Weights of a small GPT-style language model, trained from scratch on English Wikipedia.
Size: 22 layers, width 192, 4 heads of 32, MLP 768 ReLU, vocabulary 1242, 9.1M parameters.
Training: a variant of SOAP for these matrices, 149M tokens.
Each number is 200 + 20 x the weight over its row's rms, rounded and kept within 0 to 999. Layers, rows and columns count from 0. The size before them is the row's rms in percent of the matrix's.

# o: layer 9 attention output (transposed), 128x192, rms 0.207, rows 81-95, columns 0-95
# v: layer 9 attention value, 128x192, rms 0.232, rows 82-95, columns 0-95
# q: layer 9 attention query, 128x192, rms 0.217, rows 96-117, columns 0-95
# k: layer 9 attention key, 128x192, rms 0.215, rows 96-116, columns 0-95
o81,104,199,179,179,205,216,172,195,205,173,212,201,212,207,195,213,198,194,187,195,190,221,176,232,191,208,164,176,194,175,229,181,140,181,193,199,215,235,164,214,211,190,204,200,163,169,205,163,171,188,182,199,197,185,193,218,198,175,219,181,169,179,218,211,186,210,202,133,218,220,202,210,213,202,185,195,203,189,206,217,195,190,211,220,202,231,237,203,209,250,210,213,194,217,192,185,200
v82,091,216,194,223,185,203,220,195,263,199,212,202,173,204,166,181,184,192,187,209,204,206,177,186,186,207,195,207,196,193,216,169,186,225,208,194,203,189,209,197,187,205,187,225,208,183,213,198,187,215,196,229,179,192,192,218,194,203,189,205,183,213,231,157,199,150,209,201,219,180,185,183,182,241,172,216,189,180,192,199,196,186,173,223,222,228,217,206,190,189,207,167,197,203,217,180,167
o82,091,188,169,166,216,214,172,206,182,208,197,181,235,182,209,219,182,204,192,198,197,211,253,197,204,208,215,170,200,230,175,188,199,237,177,178,171,206,191,201,206,176,197,185,198,199,190,199,189,206,215,180,213,179,211,181,201,206,209,219,217,179,170,222,180,230,161,187,158,199,188,231,208,172,238,187,200,202,242,200,229,178,217,149,179,184,206,213,196,211,181,205,206,206,197,201,210
v83,093,235,218,173,194,185,191,226,218,190,189,210,187,143,249,203,195,219,199,194,195,221,178,189,183,187,205,174,179,157,204,204,201,213,197,190,211,201,163,227,216,248,204,214,199,201,191,210,207,197,210,193,195,208,209,189,226,221,213,166,189,188,219,187,207,194,171,172,208,168,201,216,208,196,188,213,212,214,179,195,175,211,192,212,173,164,191,242,194,193,216,201,174,205,220,191,190
o83,100,190,164,209,231,244,210,192,221,202,216,211,200,210,161,195,232,173,210,212,178,173,183,201,203,219,209,219,219,220,213,179,184,193,184,217,208,209,222,173,187,191,216,167,187,226,188,218,220,200,187,213,202,229,213,206,187,169,178,215,209,226,186,209,187,217,209,231,180,247,198,202,182,212,182,194,173,198,206,189,215,201,194,203,227,227,219,183,204,210,209,206,240,178,197,186,201
v84,101,210,207,186,157,231,181,211,185,182,204,210,185,196,184,200,227,184,180,206,209,163,217,187,206,219,193,196,183,195,197,233,189,207,212,206,190,189,196,194,201,195,214,190,202,213,214,233,145,201,207,214,179,238,205,195,207,209,177,241,186,214,213,192,186,212,190,221,206,215,184,218,170,161,175,209,182,165,216,186,167,227,218,207,180,201,199,224,214,205,222,186,206,206,204,199,208
o84,103,199,191,241,243,195,186,192,186,235,191,211,198,232,239,210,200,203,223,198,210,219,184,196,163,168,225,219,209,200,179,174,173,207,195,192,206,236,210,219,196,215,217,200,206,209,171,181,211,198,202,226,204,166,183,183,184,173,209,203,218,203,198,233,228,180,198,225,162,205,220,216,204,256,259,192,207,233,186,214,208,187,191,194,207,188,226,195,182,187,183,190,183,208,179,198,194
v85,103,222,188,147,222,221,222,226,197,187,159,206,215,225,196,209,205,217,205,199,174,215,196,177,243,178,189,163,201,200,196,193,214,206,177,146,185,207,175,191,216,205,216,198,218,186,166,213,228,211,181,227,196,237,197,233,201,193,199,202,149,195,229,204,173,164,211,220,246,207,217,189,192,180,182,200,201,198,205,181,201,189,206,188,195,184,165,207,201,197,224,205,170,196,241,188,212
o85,108,169,189,232,197,167,175,167,226,205,254,199,182,183,195,193,201,195,205,163,183,193,198,204,157,198,194,245,185,162,208,215,187,175,234,236,190,199,216,208,191,185,186,195,179,163,182,191,191,207,210,208,198,185,225,189,188,203,204,184,237,227,193,180,206,238,189,213,137,207,196,202,235,224,213,172,190,193,185,197,220,207,220,217,220,185,227,183,183,182,193,201,210,209,181,206,202
v86,103,210,194,209,206,209,238,196,219,225,209,183,234,208,202,208,201,224,199,180,207,186,183,176,213,188,198,215,226,220,179,228,182,186,204,165,205,205,198,212,196,208,199,187,170,196,179,187,212,186,195,214,171,182,183,239,195,165,223,233,200,200,165,167,201,198,191,204,189,226,211,208,193,180,212,189,202,238,175,226,187,214,209,265,194,171,208,189,220,156,180,184,216,254,197,207,188
o86,103,202,214,194,184,175,192,199,193,200,218,179,209,218,211,173,220,193,202,200,188,203,221,204,231,197,201,196,208,194,221,174,201,181,229,229,189,214,176,207,199,210,218,196,198,180,225,185,208,210,184,202,223,229,255,195,175,196,208,184,206,180,224,187,213,175,214,181,242,185,201,188,211,223,183,200,203,157,180,186,208,184,226,132,206,228,206,202,193,236,188,195,203,157,240,187,185
v87,104,179,206,196,202,199,189,190,177,222,179,205,220,198,196,203,213,204,228,262,214,193,233,189,219,228,182,217,237,211,176,185,185,188,185,225,183,217,222,214,193,219,219,161,177,189,191,173,183,201,204,204,209,187,204,200,188,200,188,183,242,188,204,214,188,227,189,206,197,187,224,242,186,190,218,212,183,207,208,198,192,213,207,200,197,192,214,211,183,236,165,237,218,174,218,208,218
o87,102,242,191,224,210,214,200,206,180,181,225,200,190,217,206,193,165,188,206,203,208,220,168,225,186,194,249,208,171,185,226,187,189,226,219,211,165,211,202,199,186,142,176,243,255,203,227,210,182,195,177,195,214,211,180,191,198,227,217,192,169,177,197,201,204,173,216,192,242,187,176,165,205,208,211,229,217,199,196,234,187,202,197,180,193,227,202,173,224,163,230,205,199,245,216,227,186
v88,101,190,216,213,190,212,228,201,205,201,206,187,220,195,235,182,156,192,180,225,215,216,222,163,225,194,162,210,196,223,186,203,214,207,194,207,197,234,198,192,240,186,220,190,201,215,200,212,143,211,160,184,194,226,189,192,157,207,167,212,183,196,203,202,205,183,172,215,186,158,205,185,201,223,213,194,201,189,199,202,202,175,165,216,200,238,194,206,169,206,219,191,189,214,206,159,212
o88,099,213,193,166,215,189,202,197,179,202,208,163,180,193,165,215,233,208,262,211,178,214,176,208,159,175,196,181,186,191,237,194,187,197,211,197,235,162,216,202,168,206,203,189,194,181,166,180,230,176,208,204,214,209,195,197,210,157,218,201,201,202,210,224,232,218,198,172,210,193,195,197,219,183,186,240,208,231,192,194,186,221,241,182,177,168,238,183,234,190,187,206,213,179,171,219,193
v89,102,199,231,212,217,185,214,186,216,200,209,229,197,207,213,243,201,211,182,196,217,166,185,200,216,181,196,184,220,194,224,207,206,183,171,186,182,212,210,233,192,187,210,200,205,196,225,192,178,217,217,211,204,178,199,211,168,174,213,192,191,224,189,199,174,185,215,227,186,219,140,205,212,216,165,217,160,205,183,185,199,176,222,180,212,207,217,200,188,160,227,219,189,225,215,205,181
o89,099,174,198,211,193,209,198,233,183,203,194,204,183,199,202,167,199,210,206,206,188,221,214,217,177,200,193,218,137,200,203,219,191,211,217,201,214,195,186,180,170,220,200,227,185,219,181,232,207,210,192,172,199,193,234,200,206,183,203,205,179,154,185,169,207,184,207,183,232,201,245,210,168,203,230,191,223,198,205,229,204,181,198,196,200,219,182,231,219,229,168,173,212,163,196,185,213
v90,100,204,217,213,169,186,205,195,221,201,203,233,192,170,209,206,194,214,162,179,213,216,201,205,190,202,213,155,219,211,184,181,220,179,216,222,168,212,204,174,246,199,177,209,155,202,212,192,176,157,162,211,184,191,181,183,190,212,216,183,207,193,192,176,177,167,227,168,197,200,226,191,199,207,192,191,215,179,225,208,217,187,190,199,197,225,191,172,195,183,200,146,178,199,184,201,214
o90,101,222,204,195,214,213,225,177,183,191,193,194,202,243,231,199,204,191,208,218,218,194,195,201,206,205,211,219,199,170,187,183,181,201,184,191,220,193,191,210,194,216,220,204,211,245,212,199,212,201,243,192,201,226,209,201,203,167,188,197,203,192,216,182,217,219,189,191,203,208,203,237,214,189,244,226,196,219,167,223,190,241,174,220,204,195,221,220,213,243,187,211,203,174,215,199,174
v91,102,166,190,185,206,204,211,223,157,215,170,164,191,202,192,221,171,208,211,199,195,239,200,221,188,185,193,187,224,189,205,218,196,215,192,229,225,189,199,202,195,213,187,228,204,133,240,192,168,235,190,243,180,203,195,208,192,202,182,137,233,222,180,166,193,228,201,226,186,177,197,215,203,232,199,217,172,182,167,205,221,226,164,223,205,177,200,198,178,202,199,203,186,201,183,232,247
o91,095,238,215,194,185,190,198,181,229,176,232,214,209,188,170,171,195,219,189,217,182,211,199,174,251,191,206,210,192,228,232,174,212,192,183,174,197,224,217,196,198,184,176,191,222,216,174,212,228,175,175,181,228,192,187,209,208,184,205,229,196,173,186,216,175,176,192,215,221,235,207,171,224,183,197,167,217,175,235,180,194,187,209,191,200,209,218,209,224,200,208,193,212,198,205,220,182
v92,094,200,243,163,206,181,222,159,172,205,198,198,201,227,189,174,226,214,155,207,228,223,191,146,208,191,208,188,209,202,219,212,233,154,216,216,212,228,204,208,218,229,211,243,203,204,171,216,185,228,196,172,180,195,198,199,194,200,195,187,177,210,182,197,175,209,219,186,194,229,224,227,206,202,162,223,169,182,211,205,193,230,183,216,207,151,170,210,193,188,221,206,176,208,233,177,230
o92,093,189,190,250,192,231,183,185,207,205,195,218,203,178,187,201,192,201,259,185,144,165,181,229,202,229,177,205,185,218,198,166,172,214,221,151,200,192,197,193,178,187,179,185,195,214,223,174,245,203,213,221,221,221,195,216,182,197,217,210,231,182,197,202,194,222,175,178,227,228,200,185,179,186,225,205,190,227,179,243,225,192,196,208,206,219,233,196,204,204,182,215,229,183,171,194,191
v93,094,198,185,215,213,214,188,227,217,185,191,170,199,202,196,166,187,217,221,201,186,207,194,191,228,181,235,217,173,189,214,205,186,160,204,194,238,198,189,236,140,185,199,196,212,181,214,201,157,187,224,183,202,203,226,206,216,234,231,201,209,192,227,197,172,204,188,207,229,206,165,165,207,245,191,173,196,197,182,204,181,209,212,202,243,214,153,204,197,188,196,200,205,206,211,199,189
o93,094,185,210,193,174,208,241,213,222,203,184,199,210,196,168,214,219,209,157,202,211,199,191,217,161,223,215,220,221,206,211,206,216,236,184,220,197,190,187,174,235,226,168,196,189,194,188,197,224,189,200,177,245,171,190,223,230,159,207,209,216,210,166,206,211,204,199,201,196,190,230,150,206,184,219,232,230,189,183,182,184,179,221,222,190,192,205,197,172,214,198,187,238,207,211,210,207
v94,103,206,205,226,199,171,194,162,211,199,182,191,209,155,158,179,188,190,210,258,187,178,198,227,195,235,195,183,191,203,200,176,218,218,195,181,208,209,195,190,187,196,231,198,191,186,191,177,191,219,215,204,176,223,235,173,206,179,184,204,203,172,164,186,225,213,231,219,211,226,220,158,221,204,236,198,177,187,220,197,205,192,178,217,184,160,193,188,201,198,192,166,172,195,218,190,193
o94,098,230,172,169,176,220,191,202,193,189,231,191,201,227,240,213,213,202,208,168,176,200,197,164,196,188,235,176,214,232,205,234,196,189,196,217,192,191,196,198,201,172,204,221,219,205,205,202,205,190,189,193,256,188,171,203,229,233,218,183,202,234,204,194,235,196,172,218,215,194,185,240,194,167,169,193,225,202,165,199,210,205,208,219,214,236,178,183,227,201,213,189,249,222,204,174,200
v95,108,191,201,200,208,180,188,228,213,215,203,196,190,187,172,224,228,210,170,184,195,189,192,190,221,214,206,213,150,227,231,220,205,240,238,196,157,198,217,186,170,221,182,170,228,178,199,199,231,162,220,190,193,237,223,201,199,219,224,213,162,209,201,216,230,179,218,200,196,197,176,198,207,197,193,195,193,213,178,228,192,206,180,206,190,183,192,197,164,196,258,195,209,199,220,204,257
o95,106,200,210,210,204,181,204,177,226,196,201,239,207,199,211,190,206,177,253,215,160,208,185,222,183,188,192,201,218,198,174,184,189,153,188,206,223,213,152,214,221,201,220,247,150,200,211,208,210,224,198,214,200,183,186,232,203,199,182,178,209,201,199,223,198,231,188,197,214,188,200,204,189,184,190,172,220,207,193,161,220,179,238,216,175,220,217,223,220,190,162,207,194,170,201,190,165
q96,098,213,187,200,172,172,169,181,199,191,157,181,195,213,197,190,157,190,189,215,252,223,164,165,191,221,177,184,190,186,189,185,172,217,168,198,188,195,187,201,225,210,178,219,205,178,183,200,225,200,181,192,194,205,196,200,185,212,213,211,226,193,224,188,200,150,209,219,208,229,195,206,224,234,188,176,197,211,199,185,234,206,208,174,212,226,192,189,184,201,176,170,215,225,201,221,240
k96,101,187,226,219,183,183,202,209,219,235,173,199,242,215,232,198,194,177,222,187,198,202,207,193,187,206,229,178,184,235,217,205,231,220,190,174,242,207,193,229,175,216,236,179,205,206,183,209,184,176,207,190,198,248,195,190,171,231,157,201,179,205,198,206,222,189,188,203,225,229,206,233,219,166,180,234,191,222,202,208,212,184,192,169,208,197,189,193,197,195,188,168,218,205,231,193,230
q97,092,199,189,199,163,208,202,182,192,208,199,167,180,196,186,210,203,215,209,204,200,195,200,207,188,182,204,214,175,179,182,218,223,199,194,193,184,203,250,208,198,209,176,198,233,200,176,200,209,196,204,169,220,201,227,146,182,241,184,209,236,205,222,204,205,198,213,218,234,205,244,182,204,195,172,221,216,210,197,188,217,206,197,200,184,190,168,194,222,190,216,209,228,193,209,192,216
k97,095,179,215,193,189,215,217,211,219,200,214,173,182,183,173,165,206,204,209,205,231,201,188,191,200,201,210,215,201,193,180,198,208,211,204,243,210,204,197,233,177,197,198,165,226,206,196,193,185,254,194,182,209,176,160,202,183,267,220,176,181,186,184,161,223,222,221,226,198,197,212,198,236,167,177,202,209,204,213,207,168,168,189,176,196,210,221,182,181,188,186,180,178,219,199,204,223
q98,102,211,178,187,218,212,191,199,182,194,175,231,188,220,185,208,164,232,160,215,200,148,228,190,174,195,206,205,205,182,209,159,217,165,224,166,217,187,231,218,221,184,202,194,216,184,232,186,213,170,216,196,205,211,213,195,239,207,186,179,196,201,198,196,178,215,237,181,204,194,188,168,195,200,208,193,192,152,210,219,165,213,225,219,196,187,225,195,169,203,231,207,212,223,189,196,196
k98,098,228,195,194,188,207,209,214,227,199,200,236,190,206,198,207,176,211,204,195,200,196,198,159,218,215,215,207,234,193,214,183,197,193,218,171,195,187,217,226,198,201,202,175,207,201,181,210,218,205,202,185,190,202,140,191,240,235,195,191,171,155,241,199,186,168,187,185,192,170,243,170,204,198,212,180,193,142,170,193,193,231,175,213,164,188,215,177,207,196,192,206,226,187,232,187,188
q99,104,212,202,183,194,188,180,215,154,195,221,192,219,203,195,212,203,206,187,227,184,217,185,212,192,228,236,209,235,176,202,195,225,195,209,193,235,191,205,217,246,220,200,176,215,216,208,222,193,181,200,238,223,188,163,166,180,175,231,180,183,178,204,231,205,208,204,190,204,222,148,216,217,162,231,154,196,211,207,196,190,209,162,192,207,210,211,193,220,188,182,187,191,171,183,203,188
k99,104,227,210,217,182,218,205,190,175,157,215,231,212,222,231,167,223,189,186,193,194,217,210,165,238,248,195,210,196,212,198,203,184,182,227,207,241,221,238,216,237,181,211,239,195,206,201,222,212,204,183,233,202,206,189,168,173,196,217,209,195,182,205,196,231,199,217,167,187,224,200,198,199,203,196,202,193,219,189,160,183,187,189,202,193,194,236,238,216,216,166,185,202,177,205,150,179
q100,099,220,219,229,188,236,209,238,163,215,178,195,208,198,140,180,181,201,161,221,191,205,190,221,243,224,181,202,184,203,175,202,218,196,183,195,199,195,176,195,163,220,195,195,208,228,183,165,230,199,185,187,215,203,172,209,215,191,183,206,214,185,179,205,194,185,192,211,197,196,200,170,191,214,184,196,220,224,197,209,197,196,197,217,194,212,208,203,196,188,202,195,210,185,200,244,188
k100,104,196,214,171,189,229,216,208,209,205,205,181,157,194,207,175,211,197,203,204,175,179,217,201,208,187,191,220,190,190,195,182,223,208,197,201,209,165,202,204,223,181,188,178,177,206,177,181,201,195,168,203,173,202,204,187,197,155,190,200,215,215,217,199,182,212,190,179,202,242,172,223,178,189,155,225,182,201,177,197,235,183,162,170,180,188,178,213,210,176,173,197,188,177,216,188,205
q101,097,208,192,209,185,190,190,205,200,203,176,218,220,194,214,172,229,187,189,223,221,196,214,197,241,188,197,215,206,219,170,229,257,228,183,220,183,213,220,211,205,204,214,190,164,219,197,198,180,226,195,228,194,165,208,210,220,209,202,209,231,193,185,187,212,182,208,198,180,204,228,192,182,213,262,200,236,174,188,213,213,222,193,220,213,215,194,180,228,176,214,194,216,184,214,228,179
k101,098,202,184,174,211,173,197,231,200,221,242,214,188,182,207,220,207,245,170,210,187,215,210,187,201,184,223,252,189,183,205,223,199,206,206,197,192,215,232,189,182,212,207,149,200,212,161,213,178,197,228,184,189,184,225,195,172,204,227,226,210,230,175,233,209,214,213,170,202,221,234,192,171,205,187,217,200,192,189,205,192,224,202,214,208,198,186,209,195,174,221,164,192,211,173,206,148
q102,099,239,215,213,228,212,190,165,203,188,207,217,207,185,190,210,178,215,172,215,183,207,212,205,203,216,194,229,170,170,195,184,202,209,183,214,187,229,209,181,229,219,188,204,231,215,197,211,196,214,220,181,168,244,199,197,218,187,228,245,231,218,223,161,168,240,219,212,209,197,167,190,199,192,188,193,199,234,193,204,223,195,180,185,212,175,213,217,177,201,186,166,176,219,197,168,210
k102,098,204,206,163,160,214,204,210,210,195,188,165,200,216,230,178,201,185,184,215,201,217,220,195,235,194,217,200,189,195,178,198,220,206,183,238,257,207,198,179,216,205,185,196,201,200,203,208,201,202,202,236,222,228,223,245,205,206,171,218,221,198,195,151,194,225,216,196,192,157,191,179,186,207,223,170,217,206,183,175,229,189,204,174,194,241,241,198,175,208,206,192,226,213,206,197,202
q103,103,210,159,194,191,222,230,187,157,211,235,187,201,215,223,210,198,164,211,222,227,163,202,196,174,209,181,196,191,219,181,213,199,209,184,207,174,215,192,212,215,211,222,212,200,220,190,212,228,182,223,217,171,205,188,183,205,197,201,204,172,185,182,243,192,183,200,196,180,176,225,211,187,184,176,202,206,195,206,193,215,173,193,164,203,173,209,174,231,173,193,208,200,201,198,223,178
k103,105,185,189,195,245,230,190,189,179,168,179,136,237,204,190,195,185,203,204,244,222,216,156,184,173,237,185,171,205,195,193,200,187,215,219,195,187,188,180,213,217,182,175,206,238,219,206,215,184,159,158,195,189,201,217,202,190,221,202,207,213,196,189,200,197,178,227,177,213,197,212,190,194,203,164,200,234,209,210,223,189,190,195,170,208,181,179,211,174,208,231,186,201,197,205,207,185
q104,098,214,214,229,208,219,185,163,195,173,224,182,206,204,160,217,221,192,183,209,178,218,177,197,207,215,196,193,217,212,181,214,203,198,215,176,173,199,198,189,185,179,202,209,223,227,220,210,227,183,193,206,195,185,192,199,216,203,211,216,205,204,212,215,193,243,181,224,193,194,199,210,149,193,192,219,210,208,220,172,212,233,158,224,202,173,177,200,153,173,195,209,196,214,220,206,209
k104,096,179,183,204,191,218,197,169,263,172,201,200,200,221,226,197,207,181,174,208,208,232,201,202,240,207,203,199,207,209,209,191,221,218,271,162,218,168,197,154,190,215,215,206,199,196,184,210,199,199,217,246,197,213,226,190,211,200,226,184,194,237,215,181,173,204,176,192,192,171,221,211,199,211,238,214,175,199,182,174,199,226,217,180,220,211,236,171,171,218,238,218,199,194,198,209,185
q105,104,189,215,208,153,199,200,209,209,179,216,213,239,233,188,220,189,203,204,208,202,237,183,185,201,194,172,231,201,243,185,211,209,210,189,179,183,205,205,203,216,212,227,193,192,194,210,159,189,200,192,201,241,185,215,208,188,198,176,201,217,208,162,231,194,201,206,231,196,172,202,180,211,213,219,190,181,178,199,196,176,214,228,202,182,196,214,171,224,188,203,199,210,202,195,151,191
k105,101,200,210,204,170,140,181,228,183,194,183,177,191,204,210,216,221,204,203,211,216,214,159,173,189,204,225,205,222,198,186,181,202,208,201,181,179,199,189,229,213,207,243,173,228,200,155,166,192,168,206,211,204,215,174,160,185,221,181,193,183,213,170,188,181,208,221,177,221,195,190,206,179,195,192,225,204,175,195,203,195,219,195,165,182,191,163,181,182,184,188,213,190,210,180,195,216
q106,110,200,207,177,216,167,245,203,207,164,210,197,210,215,165,202,203,200,191,240,196,187,185,200,199,196,189,192,219,210,198,219,224,214,199,201,193,192,198,248,224,213,209,185,139,173,182,193,186,187,174,184,223,202,217,218,168,194,215,208,236,210,168,212,194,226,208,222,213,205,182,211,190,198,225,171,197,201,206,199,214,211,250,207,205,201,190,231,171,215,200,206,219,183,199,222,206
k106,101,196,206,221,207,159,200,198,201,209,223,194,165,193,219,207,212,203,208,232,207,183,205,197,185,172,207,166,167,201,213,250,187,166,187,198,168,178,224,198,193,188,218,198,202,223,204,168,209,198,188,199,174,216,195,182,172,203,218,214,185,230,174,230,206,221,214,234,164,196,200,187,211,207,199,244,222,211,207,195,227,253,217,183,166,199,179,190,189,233,204,219,209,180,189,213,198
q107,105,185,194,195,225,171,213,256,217,218,191,186,210,186,193,191,192,251,189,195,186,168,213,194,195,206,212,203,216,173,159,204,226,209,221,221,222,184,215,178,190,204,233,192,189,193,205,198,210,150,166,231,178,202,158,175,185,174,197,177,171,200,196,215,199,200,183,204,215,218,204,202,173,203,228,183,217,214,220,197,164,178,177,196,152,209,209,196,186,179,170,154,220,206,185,193,192
k107,103,208,214,215,186,178,197,181,173,211,217,220,198,177,196,205,192,209,213,209,195,200,230,220,207,213,203,197,195,190,213,219,200,208,183,199,189,194,208,202,202,202,207,205,216,196,235,204,199,170,201,185,194,165,125,180,225,179,206,219,211,182,213,189,184,161,180,206,202,219,189,206,189,189,241,213,221,243,234,195,181,235,204,208,190,192,174,228,200,213,176,196,223,208,152,202,205
q108,094,172,181,231,219,177,223,163,164,199,196,186,211,204,219,169,179,189,236,180,158,194,173,211,224,195,221,213,203,144,198,222,233,194,210,233,218,201,225,193,207,150,180,219,201,196,160,170,168,206,245,209,218,172,238,159,182,217,206,192,192,189,209,235,193,199,193,200,218,190,222,202,205,226,181,241,203,226,203,210,213,225,227,199,206,208,218,195,169,202,182,195,186,193,210,206,200
k108,095,179,232,201,194,220,204,181,194,165,194,198,222,205,193,214,187,161,221,177,194,188,170,169,184,227,200,242,233,218,179,188,200,193,173,207,194,222,215,210,173,178,243,179,177,208,178,212,168,209,242,228,217,173,209,168,190,195,204,208,197,186,161,199,220,203,196,217,170,225,222,174,200,229,231,216,206,223,183,181,185,225,220,156,192,240,195,189,198,197,200,220,197,213,225,229,216
q109,092,186,215,196,209,216,205,197,227,157,185,216,263,212,142,149,200,199,199,197,182,205,155,185,219,187,213,219,185,192,193,208,170,224,200,171,206,213,196,204,217,214,201,203,171,217,186,220,209,193,203,211,205,227,207,191,252,182,200,195,180,176,186,165,240,176,188,186,243,221,198,215,190,200,196,213,239,195,191,192,233,214,184,210,172,204,215,236,198,185,218,228,185,185,172,225,190
k109,093,208,195,219,178,179,183,252,184,157,239,191,249,188,190,211,200,198,223,185,205,202,199,209,200,198,199,185,179,180,233,195,178,200,237,188,209,175,219,186,229,168,188,194,184,202,212,175,182,216,202,180,214,205,211,207,153,184,202,184,215,177,193,173,171,219,162,189,232,201,189,213,207,204,218,196,218,199,179,187,220,227,205,170,202,170,207,223,257,170,212,188,190,215,194,198,199
q110,104,180,208,187,200,166,181,233,228,192,190,200,229,227,227,172,221,197,176,214,177,204,204,219,194,179,196,200,187,210,196,171,222,181,210,189,217,162,147,194,182,220,179,175,186,168,193,194,201,204,190,178,201,243,206,204,207,181,210,208,179,194,194,236,195,216,218,201,244,190,214,209,175,175,229,177,179,221,204,191,218,214,191,175,172,198,177,195,226,183,163,186,250,185,188,239,193
k110,105,179,174,198,185,211,232,207,221,206,228,220,201,227,227,181,165,190,202,205,182,208,216,199,186,213,215,179,185,181,195,217,187,197,239,181,177,237,197,216,183,154,193,210,191,166,194,186,184,210,218,160,209,205,199,193,206,232,212,189,208,172,188,203,182,158,220,223,184,193,174,229,218,187,189,212,198,190,202,189,177,191,202,232,202,170,164,223,195,170,209,222,211,188,179,216,192
q111,098,197,210,182,201,196,195,177,193,183,165,194,222,234,200,190,180,185,202,206,209,212,183,150,218,187,213,203,255,185,207,216,175,223,221,198,215,201,196,172,183,236,196,192,212,233,202,191,212,188,197,197,212,220,247,210,223,180,173,215,199,242,192,190,183,174,175,191,230,184,174,218,207,180,209,207,214,206,211,197,214,185,180,229,198,213,209,195,220,221,211,196,218,208,206,184,198
k111,100,227,196,197,242,186,222,203,184,199,192,209,184,208,176,184,229,203,219,199,241,201,188,193,216,184,219,191,163,190,207,201,232,222,205,193,193,184,195,203,160,201,187,158,208,222,213,176,185,199,215,217,198,217,223,179,196,170,175,223,232,229,207,199,210,178,210,183,224,222,172,206,200,217,194,167,174,255,192,189,212,209,184,199,177,184,225,182,230,218,218,205,228,199,233,179,186
q112,097,206,180,193,171,230,196,207,193,202,245,202,177,202,182,242,200,187,206,196,241,178,174,211,187,208,183,233,214,214,176,213,202,233,179,198,223,241,206,204,167,219,228,244,138,231,187,197,230,174,206,209,223,196,217,195,218,225,145,223,226,215,163,189,203,198,199,219,187,215,200,190,192,230,166,206,207,211,198,189,170,217,200,198,181,220,193,203,219,218,201,214,163,202,188,176,233
k112,101,195,194,193,186,147,167,200,168,199,216,195,185,204,197,224,166,210,180,224,201,185,153,206,213,197,195,196,213,194,223,207,232,204,221,225,181,198,202,185,177,206,218,220,213,190,182,227,188,205,216,216,187,253,193,187,143,223,157,200,208,176,233,198,195,197,200,223,224,215,206,170,209,220,189,199,181,179,206,230,211,222,177,180,191,196,192,214,204,201,216,186,175,198,192,152,185
q113,104,196,219,219,202,204,220,185,205,197,190,178,188,190,219,167,223,204,179,192,211,214,211,167,237,198,172,177,183,215,217,185,206,194,200,190,175,212,224,158,199,207,185,197,180,187,217,179,208,223,196,199,193,206,230,226,210,232,225,228,182,198,183,181,245,202,222,201,196,213,175,175,188,209,172,182,221,250,208,164,185,207,202,175,195,206,195,194,191,204,212,227,185,212,214,191,201
k113,105,174,211,181,159,219,219,185,213,167,224,215,182,191,214,179,165,211,222,200,199,206,193,157,177,194,189,216,202,217,191,198,200,207,216,203,208,212,232,188,187,188,174,178,203,196,187,194,199,187,215,178,212,167,174,221,207,220,152,227,184,181,211,212,157,228,215,189,207,204,196,202,203,201,163,202,213,212,196,207,224,228,167,217,210,201,192,198,207,206,189,211,169,219,240,199,189
q114,100,230,166,196,177,179,188,193,202,168,225,208,251,195,229,179,219,185,178,165,173,202,216,210,173,234,194,183,182,213,230,175,223,187,182,209,222,206,204,197,210,215,214,224,224,217,148,207,196,211,201,212,180,215,209,185,184,177,179,182,183,169,224,205,240,177,188,210,179,195,212,171,219,154,245,206,200,202,194,217,220,190,183,234,211,205,211,213,226,195,198,211,160,178,196,246,216
k114,094,221,178,193,199,195,189,201,189,183,213,184,202,211,221,196,220,195,192,187,183,223,174,206,202,179,215,220,192,236,186,204,164,188,204,231,209,206,202,197,211,209,183,206,204,209,171,208,167,166,204,207,207,194,233,200,198,199,185,190,222,204,214,180,213,200,175,197,184,166,231,183,222,226,196,140,208,200,158,206,169,208,228,216,206,180,179,210,194,235,170,169,190,217,221,204,178
q115,110,199,195,200,175,193,196,220,210,229,189,178,216,207,192,190,228,204,172,194,193,185,244,196,175,251,202,201,184,199,208,207,200,185,188,197,227,199,133,211,219,198,204,228,197,198,167,182,221,236,212,185,205,227,219,179,179,151,183,164,233,229,186,178,192,193,172,210,221,197,198,225,190,214,193,206,201,186,225,218,179,190,189,181,182,205,181,213,208,168,219,223,204,208,206,183,185
k115,112,173,189,207,149,216,203,206,220,168,185,163,206,195,193,186,194,209,149,200,211,236,226,234,211,204,238,213,213,239,164,198,180,164,160,188,223,211,173,194,192,180,195,226,195,179,207,170,198,229,205,168,220,179,207,195,188,200,203,186,182,175,191,216,173,193,198,223,203,161,205,176,167,178,211,200,201,182,193,202,200,202,175,205,196,191,173,212,221,208,215,222,189,233,186,160,207
q116,109,202,208,167,219,180,185,221,180,162,181,172,233,230,188,219,168,178,206,216,203,170,192,183,202,169,205,202,204,210,244,222,165,204,178,210,209,235,165,194,181,182,191,209,189,192,188,181,195,197,205,186,180,172,224,216,207,228,151,194,221,188,157,194,230,218,228,181,217,187,205,206,220,218,191,171,194,231,185,173,239,184,235,198,239,168,188,202,192,218,220,191,197,230,182,181,185
k116,105,218,231,216,222,202,191,199,194,217,194,179,200,194,191,223,217,164,166,188,163,174,203,181,169,196,208,210,202,233,234,201,228,211,202,192,204,193,178,246,206,213,198,195,201,205,200,223,204,163,206,216,185,178,239,193,171,208,175,159,187,206,166,210,231,199,185,208,162,184,201,204,207,221,207,207,201,228,208,219,200,217,224,206,220,166,162,181,222,205,228,168,184,208,190,211,184
q117,110,191,235,195,194,183,189,196,209,190,220,218,276,197,207,176,215,192,187,201,236,185,185,199,194,198,203,194,174,206,190,151,202,176,176,201,198,184,184,221,198,198,185,190,199,210,178,202,227,183,215,223,210,198,179,215,223,234,218,220,201,153,220,170,176,210,179,208,217,201,226,177,176,211,206,168,205,218,210,220,176,169,187,218,182,202,217,190,178,186,202,213,211,195,210,216,180